Part of a small language model's weights.
Training: a variant of Adam for these matrices, 117M tokens, 3839 steps.
Each number is 500 + 25 x the weight over its row's rms, rounded and kept within 0 to 999. Layers, rows and columns count from 0. Numbers have three digits each. The size before them is the row's rms in percent of the matrix's.

# up: layer 3 MLP up, 256x64, rms 0.183, rows 24-123, columns 0-63
# down: layer 3 MLP down (transposed), 256x64, rms 0.167, rows 24-123, columns 0-63
up24 105:502483502521468472502515491458456515487517521495479514518464497459499549469537439493534534522507492505528540525480535518499476526509482537527526510497518504457477464520490514492461497468498504
down24 112:505493467515493481497418527492518488484523515489505450515526506511484513484496514494495502513438495535468493497468492530520481492483486519508503498504520491600470482512503483540512517499506518
up25 100:513532528484514517502544504526510499459485493478496513513488492528524502559490447501529495493494474519491507518447528517493535443502510439504496485550503492520498470492533508516488472478520461
down25 106:489489490458527461483456491498492469527552495500491474501491518522483508485514546539496501499482520493469481512492507549545514522494503532436472530517492481507496505499490530524553507461463483
up26 074:539468479491513518548518491490487476486478482476448532516516500484528535503511462508526506499493473433490497477462531509479483484515547497548526496518487529513512467466464490486474531504507478
down26 057:483502498486524500499443497481501461512488495452544454457522519501500478501500518515423448513485542484500502506493494486504507469527475474528526515506496486506499506503494508504566530514535505
up27 097:490505512476517456495500499449534531505521469528477487485490517486478508515548488463508464543524495433480492474507545547488478490535515503509494482525528503510539450487508512482494527498493477
down27 095:497493505523498426463482508477523485540528485496552513506487545478488490505504577472506472485527489539504492503518498489475513519472507515488486449484523501541496471515464504517484508514507523
up28 100:544492506509501474498537481534509475497514513448416506541500520514489493536513513502473508485484491496487470493465488474450517464504457488506513477486522504544519518476485481502508533479545501
down28 097:447487532515512514492471500499527524578554538511455497501497479481492494498524496492480483519520531529507535473473517496481493492504493486478505457490549518469465483474529496492526508513456506
up29 104:511513543527479518508514488462479500477498479482508520529475525482501499513525497450537504506531509514491479474473508487453460521524517496512522534506478505501513481475449519548443486439520513
down29 095:529493469485472477533523466553503491506490522462489489458542511499516532512481530499510485488486502469501441536503544519460506510480512478530566483494500533507505497512475475458508479496492519
up30 103:490502541489441523527525481467490514447510479440459509509509502510540502535537498518515475508497534496505511519476494524491473485492510532513497519496519496473555481470494510468455526485530520
down30 099:442539491532500503486484467458461514519508521493532491450485473480494495473519503477500515541495545542463489523529522496493494501486501522478478483515490459500539477550475476515544501483514503
up31 108:478497490481517485519510508520514509512529470489474553519484481489489486485473478458469481493544527482548483477512481508490500511541488511563539468497520509490492440457517504508468468531527518
down31 106:527521515521545512497470500501499472528524500527528481487474470504522521500488502483490503547490483502502483516490501493488505537457457518450495561501558465485493515460531453509501517499487451
up32 077:554483492504500530555513479526516487468458448449466510519542494515527543521505471505495536492552524498488473508495498508490484475477530511520496509486494527474505475514474468465499528488496517
down32 057:502526478488549493487496493511531522472570494472488495496459488529510478524477454468480478513518546526480507548488546509486491471457512479502508530526497480473490536489468485465484508487498498
up33 095:500468501526481498517518485524545515519487476478488521506482460530507529528492504505499563507504462523447505497488470518528483506474539473514539492486543515526530489499429469496518512497470496
down33 097:496515489480512492497465560524504512458509492509522525469507491518502508581494488492499491514487494492485480489499539452553468506462497491505460529546481510492472480498479535517478474498505546
up34 113:515423441522506498504520502476508515464483514495490485519477493524528515501517483492521505541508447520469513553496539483526477493507495488534509531445526509473514518482489465517473512491492480
down34 121:539530512533472537535473513507513476474492534476492501504509498492491492497533476521486520490478552500470509478513508486487485478443518507476535496475572484485499434499473498519525498518463489
up35 093:515519493529468539569492462507499474524520477446508520516490490472506507506483471510502503524550528460477503496526486483474513500519481499470494483527510484503490522472495510440442530500480528
down35 097:463506532491499509520500507541539514489554513525512515467464490502487494449472499486469519538471481560527516483508492501508536516463551482501511507494475499494495522493507492442510497447479492
up36 098:492503525501461502492498536459517437474498469503507569534472489490531519499526483487518507477513527536489513482528488547479486484479510515532491494492471517513510502463428480487483508478487511
down36 100:493504510507502446440450518507524465492560509511519480499463494487524529543501430513500497466512507531504516487498513520482480517502527539502509493466452522528492512495516524507487474475504506
up37 096:488471522499509523522487524489478467457464507473473501518475496480554519536493428512481499505531523523526515522485541529474501535548486464534477477496466501525488500517533488494505484478511516
down37 106:529529493474564528512515532541493494515460501503527516502513473495500524489495481498466456473503500532516552493473476499490503469491507485544480540498510515469488515465456497458526501511448503
up38 098:548481499482515471500502485527466494496458451523506491510514487501547557532478482509503497495531507504455470479527496496515500497515470465513478539454508525481470519452488516512475543488534501
down38 096:538489507502514486510484517507466512538490446524511489463493493503546542462500496503465506470483518529496464480513492506521529489516470483442498522479511531476503509442480524475501556524527491
up39 102:510522513456515506505529531505486452440511520465481498475521501493544536481511478526501484533494486505464517523487523523459516484488513467543500461478520492548455518515485519476498486471533507
down39 105:495494502543534528484504503481498511524497457521524496495521485511506512473459513494475487509483518477470510471505567527498463485492489556477481460559512462496473484540527520497511488524499454
up40 105:489519482502471528513538433464537512499510481507477507516470505472493513504509493513535533479491515504529464494494492520487475507489538460530506516448542536526499477499492491466487539443474519
down40 109:533490528486491468525523492533506550504464499511558459478501462519490472552497507444473494499494475510509461525483529460504512452483513496497483493523505483500506531502498524537505498469494541
up41 089:503445513470458455503499511528463452481517516496507518534502490517501501554489478500528522489521503507528542509499498546507521528519470482561503460479482498532503497521488484452520508475488486
down41 093:498519506482483501525475491441505492537537503501540466497521489493482473538476509494513489496410480499531526486482475534496504474531502497542503492500479475485515545538479525523527519476491516
up42 106:497523525529498502511538466526493485485458481450482497487539535466502512547475485500533465498481490502503476536507517485504529490515499491581487476470518498498500481513474543489513510454466493
down42 106:533514518473476468447504510489545555464501490512506494484551514466466511502468559480498505491511498494495516464491527472523539506456515528469524516487520482483483464485527494516500515532491484
up43 113:505509514483469532508515511489522454482486463482480457497513476526545514498490496549473476555521504506501481509486500483437506502564515481518481494493483496509532484477493460535456531481500507
down43 109:504480471477527539476502469486486511513528553507515556495475496497491526481478463511499542472457509503526489439519515535518520515492522516479470521470475477505486529538466492481498527473517472
up44 101:533504494494517502530507525468509468532510525469498485547522524486489546467504482537505489512503508452482513481521512490443488541466495534507476502521513496475464505431484493516464516484518465
down44 106:492512472458475524493504474498513472527465487498531500500487481536510475529559513488499496529494514491456527467542511450518482489492509488491499549538467479506485486515512511521542457508446519
up45 104:501521506497491534525526462524513462478526498494504476557503462506531548505528478505485488467466535497501504469435525473456500502546458510542527510520508485502510475494508485524486488491486518
down45 115:528516508517523516516513469487496532477531508492495477526483459565495494514485494488469513526487500522491496458507516456494510540485458501470465482479529556455498448475486481537525491514510500
up46 112:528520486453487496528503531497542450503486443466500507560491495489543496544487507447488522505528489486501443515505512481464513501542506481496542504490481519543504492496483486493486501511492508
down46 096:535461515518473525522482536478473494526494503523510489525476525524472459511484584492456511511470494497482500474492500509514558505477532500517477488499481512468497540517452521499528483485511486
up47 106:485517480485533530506508515512531479497496460520487460529502557500515498491501502546515501504503527464489504494495467504471550494487465509511543480476486510539477446473501480473488569493521526
down47 101:490504522522462458521489497464502487503551524531521519483487481484495491523459580506516483477513506485495542482521449524544521484503541511502499512511469505473473507495513485490475456509464507
up48 098:490448524477468484498527494493512452479514521483514512535540498508491544536506505491500467476519555528464501447514515477482477494471494547553507513506486516518480486499457507473503518473519502
down48 099:478487553499494469452483498502534492524500523489557509515484497460481506502487448494507488503514535496537536494491518503467473489471503543489478515494469473540509571521506524505492496463521509
up49 102:491481503454463521492494475498468423470486515507508487565481502455533537488532489514500537463504506509534496521462497527513514526515473498523506516472496520527493515473476495472475490485524514
down49 104:510523493487531537495535541484499542505504498512509520456482500514492507468500495486466431489537501521502529516494508471451480506503474507512477505511485481457487433521498519536499488523554483
up50 112:549533493505474551517493528468516521501511463502465501500499479433512511475529477488504521514533501454511461476546467523477492502491480506500514539499506500531521496512439518474489493476520492
down50 105:487532556500503516488441477451483560500447488454507496483484514535504495497478478506491498551488523508518525488498469505494490529526487487493496517465504463488512509513533537485525528466479510
up51 091:534517472515465489509496450519500493512501496442467516554487485517530498528537494513481504531500472490514526490488489504537510529502518476498510466486483511545493492496497492484421554518476483
down51 092:479527502518507497491490530514539508549551512503495504481425472484493471511473480521521467468426494500503503487503474543481484476520528500513516516534497486488498530469479546485518498494489478
up52 097:506475516432523523493494485501478470496509452461512513506535514452501524529511501514470506528539536509508465487515497562500454487508502502483512508478514528531478503461505529461469495509528514
down52 096:506485487529524499478518531525509511499570504494530532481463500549460485491438523550481473487486490487480464499471499497503484510531465461476481513500514522485491512518528466531508483526527514
up53 103:497457454519532474497542487468446507465526499493455496512494455550508526514497492484525553525507485507479510503535510485507504491503484498512489536478532506484491535491514470500502538445523481
down53 105:516507511574481486506509515524489454502546494531519484511471514488522484492491526516460495497438509513482424522508502482493504521495504467482529511529499540481488511479503501474498541504536475
up54 081:504512540485551461527492490493511525521489478466491457503526482504497504463433472515494515534501495489515505491547559526496452494481471467487545506498505513497515501497500521470520535482535493
down54 085:499535513540512480500499522494519513524528513517473479495525481519523462449451481512479465514501468456552506486519493504518484482467484493529488509525498524486505457495514490463577508488468508
up55 100:479480469493506551518522487490526511482486504487495518550483463503553525506486488490527504484496537490507527473462488464521494532511486467592498471506515504525492510456514497494524532483485495
down55 103:506487484492499485514487466526530565554547482468461523468496501482452503496508547481507529514498494521522497516483516502525504545493486498485504532538500484467529507460471494459463517502498478
up56 105:513494522481489494501484476506504520475507503514469513505527514459495514522517466496523507535545455500499442451502507553452472541521535522484525516514508565511491500492508514471511500497504454
down56 113:538498499535522442489535507494495494501494515523489498486528455518478501491538444441492535471474529528480497536495518489522495497493505462529498548511519507458515487491513482482516464528462501
up57 087:474515498482509495490494469486505478501474500500520542531538507451482482502530469488540551511504476524531458559477485546461518521501496488503560487493498522479496500524508479487473500450489504
down57 084:481510491506493452435462530495501479520538509509503468510523493506476520507490480530483498517514462502527499554569497460499480510507511530488495508481490481451493492491477479556506543481488511
up58 114:538490487499529486528499479484484525491446452513462479536520510505528508516539485486513497543536529500520487469487492486490507477525553497529484463453466492475534506482468485476487498481540521
down58 099:518460483483510482503498481507493531489483454549492539503507491569490491480480453520463463548537499489511459518504457504499519506540528550494498487516483495460492479514483492487483499519523515
up59 094:501472515510534491517481485512495488440479526495493476498551485498551490537478501479483482529530498494506483533475494516503526520534457503525503464503515496521544458489469468471462490492548533
down59 093:481492513505477483517519549468496494496474495506532555473477531498506512502475504520475452484498488515497506536518468499504462507492549542487530466533504498472519454503511544538519495471449514
up60 085:527551448490492496479526518502516472540531534491476486511473507487473493488497477518499550456503515504534482456489467533479498484513494500546494524502491507546499498501452497486489542501541539
down60 086:511477500479557499506493480562510510473542449546490496475488458500501446535510535518486490514430493484471508535529532519490506491518512503517518486489492505475487475503473473526491499494503510
up61 094:493514462565466505497487452455488487469525533483449497486482539530520525495506502472498521542507468481478493496549529508496499486494465494542495489489521499481507503516490540501513514514513446
down61 093:466477504446539459478504551472480463498521453518537515510539510533503471442475538509504483523507511532517479509479486489478488500505536526487533473506506494475484500494506529536520499514485520
up62 112:517501483481532486483512488518527469481494469535475495555547503493534504527500487519557530550495514504472515541506478475492508504492462459546479493474487485537455486491491526482470522513486516
down62 111:468508501472492468520524478488531462524529489563562483513489517477537524497469488525505511522522507501497446468521477496523526491498531483468519503539457509499461484527502492492488472527479479
up63 052:535454507488488499521519448485498467480463507480471502500524481509553548532512445506506524495512494458503486510497521503463496500518528483553541486485473544507507486478493483461469511516481489
down63 049:515524478530460513491477486490526490463531529515472488484474511514502509482490531538460524510524523463505525467491537507512492456472447509504524521487454517522499545501462477535485470502525466
up64 096:490521543485501478521531514469525478474494473458491537547471469527525533512530486455519550494517484470479487491483477513506532554507478495516489506504515496485474461507497499438516507470491509
down64 108:504546508512511473531476514480529505491519530487493546510497518572507470504495476503519505506493500478500483444518467508506494451478474540494496465482520502459484507514521513528515449493463543
up65 102:543488524480523532507526462521480522446490496510487507497577488482496490501523502502495560520491538456484464497525497491480487514542497464488494488485518537494501499449506504503506483525458520
down65 099:500488485537521502484501507493514489470507540545551476471492510472473470461474539518479470506527504480502502503491535491510545479469502482445519483532493482514493442513482519548509510503524538
up66 080:481462489495475458552494498487499502500515478488504467490537531472464532472523451512507491514535468456482497481502518481513520510516547495533521533533499542458490479527509490476537464497501512
down66 092:506472446480494505530468562533514497506500496465516443501477528476518451464520516546487472525537472484522504514518485477527505488521518489487531529494483513525510517478518475484541482488478500
up67 126:481511502489467526563510524491515496479514454490475487513508493501483517550521486491527519496519521431489455480509496505450484494518532495503481521464492549502528507431492516511506482483513508
down67 128:498497507522560499464475529489514482512421500517510514522447498489495521530572447496489540493489458492534497480494490512525513484509529491481495474476485508484473505514519506507493479528490494
up68 100:503450482490479483535517503457501511522506494480502498536514499485502557544488432470525503532522511493449515484532476499467508507518493510528484491466484546499511470476477463517510490467515528
down68 106:520486506490487493494508517492528532530507556532496473506451519546494463478529467503507463509473467498477459513510457521464501500549490528470526503484530477516517513524479523508493460463510529
up69 108:534445452510509482512543526505503467520501532488490464528510470518489504490514464438472471553497500492492459518512532502481518539514504516501499550494521529506490483458498492515482511517528483
down69 125:523450521510496474478516488489518510486425506493487506496503505529520512508540507515499469515502536535494485506481472496524474531481511471522467468523449500510516495534448472541522488512462538
up70 111:481512458518492445526527487480502499515508526450499464504476504516480536496542501479467512513491496457469526517516555504472502519545524525553503493527477495499486457476496498501455511483513520
down70 115:521528474494465525505507503492471497517535476539543486485488456463470437491502573507536511503523472520524495496503480506496516504484536526486498483506477527509502510513511458516450540506507479
up71 080:498513497423492515532549513507530452514486519506489485488525533475512502543511504499486474516520525511496474489488532494493532477496527474547529498529473504486497436474501498522493511480461462
down71 090:485510507542492488507513494483498459528466498482499483482507578471537490544493548515451501524493509546499495497508517458503526497471525521513503515481468477499486483524528470547530502498464486
up72 106:496481530473477492511543484476508524531525540522490469495516526462484512521492494512525557484481516472536439469512477511487503467496486492509530473489523526548467508494475485474481546512486469
down72 105:506519479536499451512464518471477504480524490519492512488474488515485473554466575490501463472496492495495510520476469519524519479496569510485522510524498491498499507530482515503464467544480513
up73 122:497531517508494519524496488529491452509476506505490539500540471471507535505489408486469483509517511502467509517516527511468525489528497487517493452499548526533529463493499504491505489459522513
down73 120:455496479505530465465456514511503449472539482516439539489545479514498502493500496516470457516489486511519471522528475508510519474531508508466525514504493494489469510525509543524496510475540525
up74 091:490514522508471481492495496489551509490485482463513492515511493480557487492553478491568535545505511495490484509472502470481492473517514542506500549518515558477483469506459494508485498467513496
down74 095:491507486543466487487453468521503482528482461515493501479514505480500466422521514499441522552471491504507491511515502483544534488527483507508520518521476515477523520505495501476529509502508552
up75 104:500462522439529486553501477500515445470494484509508504508517468475527523485471497502454481470499554485514506512465496504519536494506472496539518464475522543525512473488511505517486483523525526
down75 106:466499478505502502500523507484512470532525527552501507500506474523522452517518501489494498504453488490521511515466547440490505543487527494515514458509504467493468469486501496469522572499526477
up76 109:505515519515521480560532501508502521469516492505493505527470442478509518491507485494515489493504463471430488554540466486523452517513480493508542489488519528471484481526488480528467498490483509
down76 107:482482520497499527492503512562489522492508520473537477470480472508513507471490487524450546491531510473533494501521449518490463524523455536465465520523504524468464499515494497507500519533469513
up77 117:500499479474466518494539430511486515467489496482496493523544525498506525522520485497547505481491524497483481491440516511464460541508454509506473516522522506512480504492484490481485554532518535
down77 116:499505556464534489463508493491505498470534471537475508492502535489540477540475535522515491464524472483507550521496519481482497479475512461489540451481480507511501541513480508484499503469524470
up78 064:542468510465508507571531463517508484491464478485444496515508491474528548501514456524501518531525492456501497495483539518484482505507530511539513467496480539520499495484472496473484508479509491
down78 052:504519477482494571504503494486527526510548504556509546486466483486495480476484484496492450526486521498504451479514536495486475502519519509517496563491503469512500502459534516468495482513528503
up79 111:521485464469514532525510467542516471524523476470441519516497510484551490525513479511515502532538553474456494517495507489481475494519520481519505519482529496486514471436482489481496485513497526
down79 112:499536499462537499479501513498539510477463559525501480450462544466506546491472519481526483480486499456525486474502464541517494534499520496495471478494475504493494510523520508511481491529528534
up80 102:503485493473520524500527506496493452483514456479522511506496472475524479522470452519469483494505521503520485450527515536512534466529519464537463477485497519527536499443461472491506500469519492
down80 104:475534521486551507497505464542520480520477513513518509525521490526472474448531470468508495492480468508456525491458465490489498447508516487494526550490481515489498500535492479516538460498481516
up81 104:498524467494524564508533445523516496488506463491494536554495540516500502496477492529546528508493541471530472526489481468490539524474465482543501485521504497509525486482470489479497508492508507
down81 110:507522509476460474533485502519489522499551496494484510483496453473492494494505534488486501468471494557539517478486483517493541453490510505496534528474491503511453538472483559531530478519489517
up82 099:478506507490501465505520486513500497482504482487516514532486471483496539497523498454528501566515508502459483498521543486484528473550496460509471465534531503538536474449481487491460517472514508
down82 099:486485492477517541528466520455495486517504476488497516541504462519531548524473549496502465523523493427530505462491480513505528527470498493519513520508542485452487481517520506478510484501492499
up83 097:527506538472477512485485484507465510457501449447477532529497505451538497567540509506480507482510537483503498537493517501503510501510471509522498465519492542494511469496457484491490510499535523
down83 103:428476510526495444476483484449518502513553525519511528486522491497497499468498506502498507532496504530490507551484480444489469526488467507454540492516532507484526525512509498491526489504485507
up84 072:538497496490525509565526450488485474482480484495478503506519475495534516514515465507493532507503487434475513467501558526505473481526540518545505492505509522495499474471473490479464536495495492
down84 054:432528514521562466512496506549498502495518465450512505514485549483515482476509520499491488489526539523494503529528472464490479510485523499496494505454515485444496478510481506509526514536499508
up85 100:506510511504478491494522476472477506479491475487474524540508516525523493537498504566497528479552527472493489526481494460427534504514481498506503493508464498518484477521500486477486567504533481
down85 095:490482454482477502513504486521517511523550565526450498461475511523480510492472519473509515503458481514503517491550487462463466498525542490517527513549519495525487476481514488479507489481480512
up86 110:529472478429546494499510512513553516477507523492492478514492512497477503475536509486475477536509489468473466490506510539447498494538509512495533516539518551520496460468510479503474504482501486
down86 105:501527492515491450509486533522489501508528457479481478496485578513512475509475496487520506486509513513493537488479520500498500459485502525475469501480478485541527547548538524507458514521499454
up87 090:541518526508528523505486494467513503507469465511503454543548520470511492498504504479534538516521526510504461500483485520507469507535473515506460528548473544467473478492489498503485505481444477
down87 089:485508520517485436454513486487480501478526524567466472510506516451514450470516515512532488521495492487503477506477470522519551504496510527514491528484465527504500532526493507494534504489458487
up88 099:542466488485507552505525519482528504513513483521477469536536453461515491542526494512501486514542532481503513446484463528517472485504492536487503467471515516500517483458522502481489474504545502
down88 095:515418493485488457464494475500492509513539488514493532532501535506504457509472511473468503523503526492502539515504474484537475518506502524440485498506517492476470506486503490509513544516532548
up89 109:507496516530439543533536521496535490468477509545502467503492500510506529497523502474516495513490456487481488523524529547468539536485464475494505492506494505463486505488481444517476487480543509
down89 102:515498488492506464484477554510507529497498472471496473485483472474525546496502572475488508514497552520527499468530478490541507482477502507489472537539453503519491498527527509507502461480500465
up90 093:495530468478471518517498507493554491470486468517495505503474464492507499490465485488527528494490450516479444483530546565526458484497486502501530504488511525522542508494507503534489508468472532
down90 086:508502512494503471512469515525500542534519485511531508429477468526484473504508536488497494473512512493532544460451498494491493506461462536550507526484500496503467488475493513530556505487510487
up91 086:487490473524497510516528470505492524481512456537506463520478461507509520489480496484524528554560486498488514461518499505532511498521491508519497459483503533459546527536530483494458506488456482
down91 093:480482543486500514484483524505507506478497505515457511478505555549478490503487582515507478511474494506529514539452483492500531487498458505504495491488540475483478463501490476475488511533521453
up92 047:553494496494504500549514442486520457466489475486452509504536503495518529529526461494516506516508476442494488490483537513479468467514526497533497503506495518515529462492481467477471521481476487
down92 044:491439467497506480468519506529509557505468513458489502503523528497500472556511530493466513511498497537512533535493552464529505520477527516484484508472467473493524512483496492526508483535469497
up93 095:473501522470510461490511499471526496522525495521465486503487441488501507492490448462502479513476490491507459536510520525485536508544446448544492455520525533478495517515526508505503476510496497
down93 100:548496511487531516445504477507504529520502517461497466517544541515502505518475491472511467506516512515502491529476468529490490504524482522487493496497427488448485508497527504536503493459526453
up94 117:537468494497489531508518481474509492496475484465504528520550507459491516536494466497500520543518477455486443521490500473506507468489503506497491490509553538488535530471480562510468495488490510
down94 104:430530454519477483507550474486510513505503481506508514495473488569494519501470502480478497503497496497517513501509492527497497486462525508529502456515544492493525515508500453508471496467529562
up95 122:518503532482488501515499517498522500506466446496490516553485516493509525561520494454527493488503489473464509534473499516481513467546470501517491475494480525499552459502500528487454474490468534
down95 114:496495502511495528498522517577508511491458542513509508512454482507499514494530434449506504450504469504527494495519480499516510510502485508492524505540523468476452544490515504503509508459504472
up96 101:521481468511513442492535510480534484480501466498463468536488473515520502477501510523528512547506512489490502473514493491550491547544528475531486495481492518523522521509434524475481502503533497
down96 112:505510500495487514506485463497485484522499474515523535471492541487516489503505555507509497485479520486543500490510489529466483446502522507520465432490462514509499420522530532502488518531518493
up97 117:514511494508527457523511508509570434507428513538493506515488460525521495497490481472537488538511504507524473520516490492483515506492494497501464521508512530486537520489501456486462484468496494
down97 114:493519497498471490552495493532486520529529483536462492512494512530503503532466488478532515464485488466485494496523509540452445448479460495481519506529472495537492501494480476536483521539502519
up98 094:491526512466484532528534494538531483476486500508510489505473536468535504494528501496475473495507529495488484492465507494497543480499516440572505499486510529525470432506511473506484479469478496
down98 096:481490500552481483510514484479505455540462513485496505482528539489530469541490556528476513537478501539523504491505506461495542495455516527517489516495481474505472480510530486535525490475482463
up99 106:554508449483478525511538546513485518515465496494475473508482461537527494473493485500478546513532498484454499504504492504525511485562531492547538480501492502550484479476500478496510496512496503
down99 110:516504465572507490473505448506522505489471467513465504503513494522462479512493493547465494474504510519542482510482516497484506486534506473474497558501495493520463502505515535513563466487485508
up100 115:537510535477463480500530482492519487469502513530460528503507485505524524505476469505502509565542482481451521496510487552521460469501488479485471477468508518496480507523513487530482525449476484
down100 118:434514517485488509483491465464491509557515526513502497483511508492513512506482474478519497504503479532471535472535529531520460477511532562468461487505479483515518507505529493552502474471485487
up101 090:539493497492517470487559514500524529452518492483456506516496459527482507509488498517486513523499447503520527493500475482533489541496515454503498530458493528491512487519497454485494561501530527
down101 095:496463455446507505497490488487499508551488503501498489463505457451496428565497535499505508455541517491480509548504539488507496500528517497532515504513490517506517495501525492513503479476495499
up102 114:491498530438503505566508447499502512491530456498485538499501504485510511534530478475519503505524500494474526463499484574514526486513496478549514498511511504519485475521469481488504476470471500
down102 110:462529531501508468492476505500503492498474523507505476490492539511505491494450462480487497573467476491478524505524522504523489525506460511474442528469481489464508500551495503505533522504548509
up103 099:518520510508483502533496502509558486520499456487507479529526449525524494501479473465512512493489521461452442478510512533450507537511519484503543474513524521483481472489510526538503494487480474
down103 098:502488491544503497468442521453514521537482544514505474483520488512519451467471525520489497467481533512517508483486529496492482517509494499458502451499517470486460507479516507526547550501507509
up104 113:522500542514522495517480494505553428510499504521458501532510492469521507490473504503497508564525472436462493503441495507517483485526473467514487481516528506493487516476507511494512497468513489
down104 104:511473494541516509469510509480486498529543487552514499483517526463497481502492542522504469495504482479518476517484477453513452502469507522494527511523499514480451522472507532514567462489528479
up105 115:488479499519481467503537513490522523454548492508487460502471471494522542482511467477490492524512485461516468499510521495494524540544510514537499481517501544469519506523460511534474491522490438
down105 123:505531534498525510474530489559500500501482508517525516489492475546534427498474460490512526492496472482464471501476499516476495496493542522460494487507451496501501486536502545476517463521506485
up106 104:567490491464495474470522521487508513484493524533496528511485473494543524487514500501486513528496526486473520463504507529475509519503469501533521495454470539556457525469497462481506496476483459
down106 107:508529520509485481513500488461479456494548454550516468515528510482525506477518486488475479499486551515482469514505543516520568484502488529476471511482480489475507488472503504531490462506532526
up107 102:532453510487506517560509478548518482472494503446492498520499527506517499555553498467476496522489472474464531506453524528490506498521521479492523507465521497501476486487504476479457493517501521
down107 096:519552509505511502517499527502528580492474488510534490504449502487488537500512524515478484483481440477482519495537521510495479445494462481516499496475514502526481472535501458520506474495502521
up108 089:533510519466487497519487486486452513493485495520490533527495504491533529532522450483509520476498484508506502504493468462444543456457486458527509497507537504492549492514528507451515495521504535
down108 094:504493507472493514461449501497495520487533503490498530511485498495519475486490489511490521503476466518480548507556476470465509459483490518507495565493499465502525558503494490455534486548502533
up109 110:487491505507537484510519512498491467482491521486488463510486483479553529527460420505480508500513471516513480522456514501497486527552504474532484531485523522477515468484505450535487537494516510
down109 103:520485491497479551541500504465507461522437496472506522490485513474505501530493481458520529502476533469539464525480529516533478495518476493512511529494465536494494531501552461480517499515511482
up110 121:496503491484535486516496512506509482509496502469503503554485472485530566542482467459516551537496492489469463442505521516462513489546494473495503487503529515504511489484494497542481474479534515
down110 126:500515519480520522479523537509515526474478537496480506495509465549517447455492490481487490523444509517505483504498488467487472513514478461529544487477480469478500487483569476488524534509513496
up111 108:467449523507548513515516521486488497508497485516498508542485451466492510503508477503477484470532508448507498515497517524455514499491486489572516518498461532552506490490519537538479501506517519
down111 111:487490541498529460498485488476520469550490491483520479520543497509516482523496512496514492450523512496475510460544516480549532486449460514501464509486520496505535493496494499535467508522538456
up112 112:521522454473470477509505537532540492510469523525472517533493487548498518495486491500504488493515535510471501532476513477486494469529531477527527454485522504515496504438471472485465502447521510
down112 122:495461497479487500508510510481445498522444500503435509520507501511531555525475475482457504522511516483500522537519563498475496490485521548504482499529512519462491480516517508510472493526488479
up113 095:504500515478518502530491489531484495503451496490478517565482474517525529498532490518498502487497498503515501483465468510502456519541519484491524474557506554497442449492507513484490454494468499
down113 096:519504475439501461476498482507489508519520503500440499500509521497510472489518502528517510496451535453516524505515481536471490476452517508505493517490471533549527519488508544519468536465484512
up114 104:485468459518494474512546487512509491516505523496477531526469479502492548509458472519501510538560471471504498527528540519503497516533473516503522534490508531516502453437480493500473497491524508
down114 096:507479481534452468489546464472522540489492494480509476509499502506510484469520479498466490505554500496455490537501467525508528455499519527492529453502482510508532547506505507522506463534497537
up115 117:526521521504486540530504464495474469467460480478488497560518496515531519545520494536503506492508507486527520493465488519431514525514507529501482535456508523484473514477497473504489499444497483
down115 121:484461476495486513507512496523480524525501520468538508466461466536498565485495492488476451518524558523524482504516542488544508483484464516523468484517493502455496493489509482507491536528491504
up116 088:538472499501482510503524508444513504508501484482505486485497546454546503484537472516471552523534538511464467449486505522476504516517492514491503508512539499504539526495473483523466494501466463
down116 094:502502485509486494480505516490507489502520475537509494485489540505541481522463562524466524458466496526494494493543493485507532481499500510483473535450485489500493513473523478573553467486500501
up117 093:507486532484533479493502493488506486485538450497508444519516526512506547489497504532532495500501486478467473495496558499538479488506508510518551547474483486503519480511439506535471481467478500
down117 093:500493505533520512520494488535509462505538482509524515463527491509517530527465554487488463451478479496509476517510534465529466453502517538534521492534449481515472498514457507492499491494479487
up118 108:532486469492502504539512477555496499463473538435495499521488477470506531523547505512465506485507498478465531504515510527483506476505496480514505471458502524542542503490507473459475522485537507
down118 099:488540494485496496499487494487549583500472475512499473501480531510510511490515521483457490483496488515491510527538521471496497465464506446498506529497498481499476487566511485534486465459501523
up119 054:526471520475520516558521451498508466488476481492430514505527491482505520542514450504494514517505495475476481475510541500502483469509536522551493476518504527508511470481500509482471543513483495
down119 048:503453504461491467482453477504507510505474504487511499483484507503527428515508498463502487495521524509510490491486493556539533533459510520526535500536447497518541508516484530497499518527533487
up120 048:539473501477517490543504470499523465469483487499467499520536488492512552507522454525480540499487504438515503485519538516474500497513496490564521503506482533502522494479467503473477525485461477
down120 043:476518504537490426486472477471494514497530521522527505465488434493496486540481528497482509512491515480524560522509501477520532500496465523500494479512484488502501461508530505463537515542505483
up121 105:508499486486529493495475521532509485474506483494435479498540436514489503506498488523483491523488515450476459486507493520447485513526510514567495532503482510542480490479497539518518517511504461
down121 101:494503481513475523486457582471479523451480491500493489516505541526523485530518544484477463492524541491470500474517480456493481509504485498523504486500545524490511514503485498516556484481511478
up122 114:531487522440503519503526493500499503441501482521472495510537533487513508485514492473513481513530509497504518463504541490525549514508471486534520511479516503440527465538515464525484509461530476
down122 106:505494486490505479500514536480517479497504457534498484488534550503529446489478559467477491481501493513501513468528524463542518487508488509530493526471521499474458493545504457519511487481540530
up123 109:525468504494534510487529500523456479506510483487496526503470505531541498493504478505495524535524544490513479490483471463488524527491524465516494524468544512507463527438535516490461558506513489
down123 101:522478508518517490487522470501500485521508513486573538499450480467467535483522553489486504500474462525500468529539500481532502517479492526455466497525505485473482538499520467493508522515476507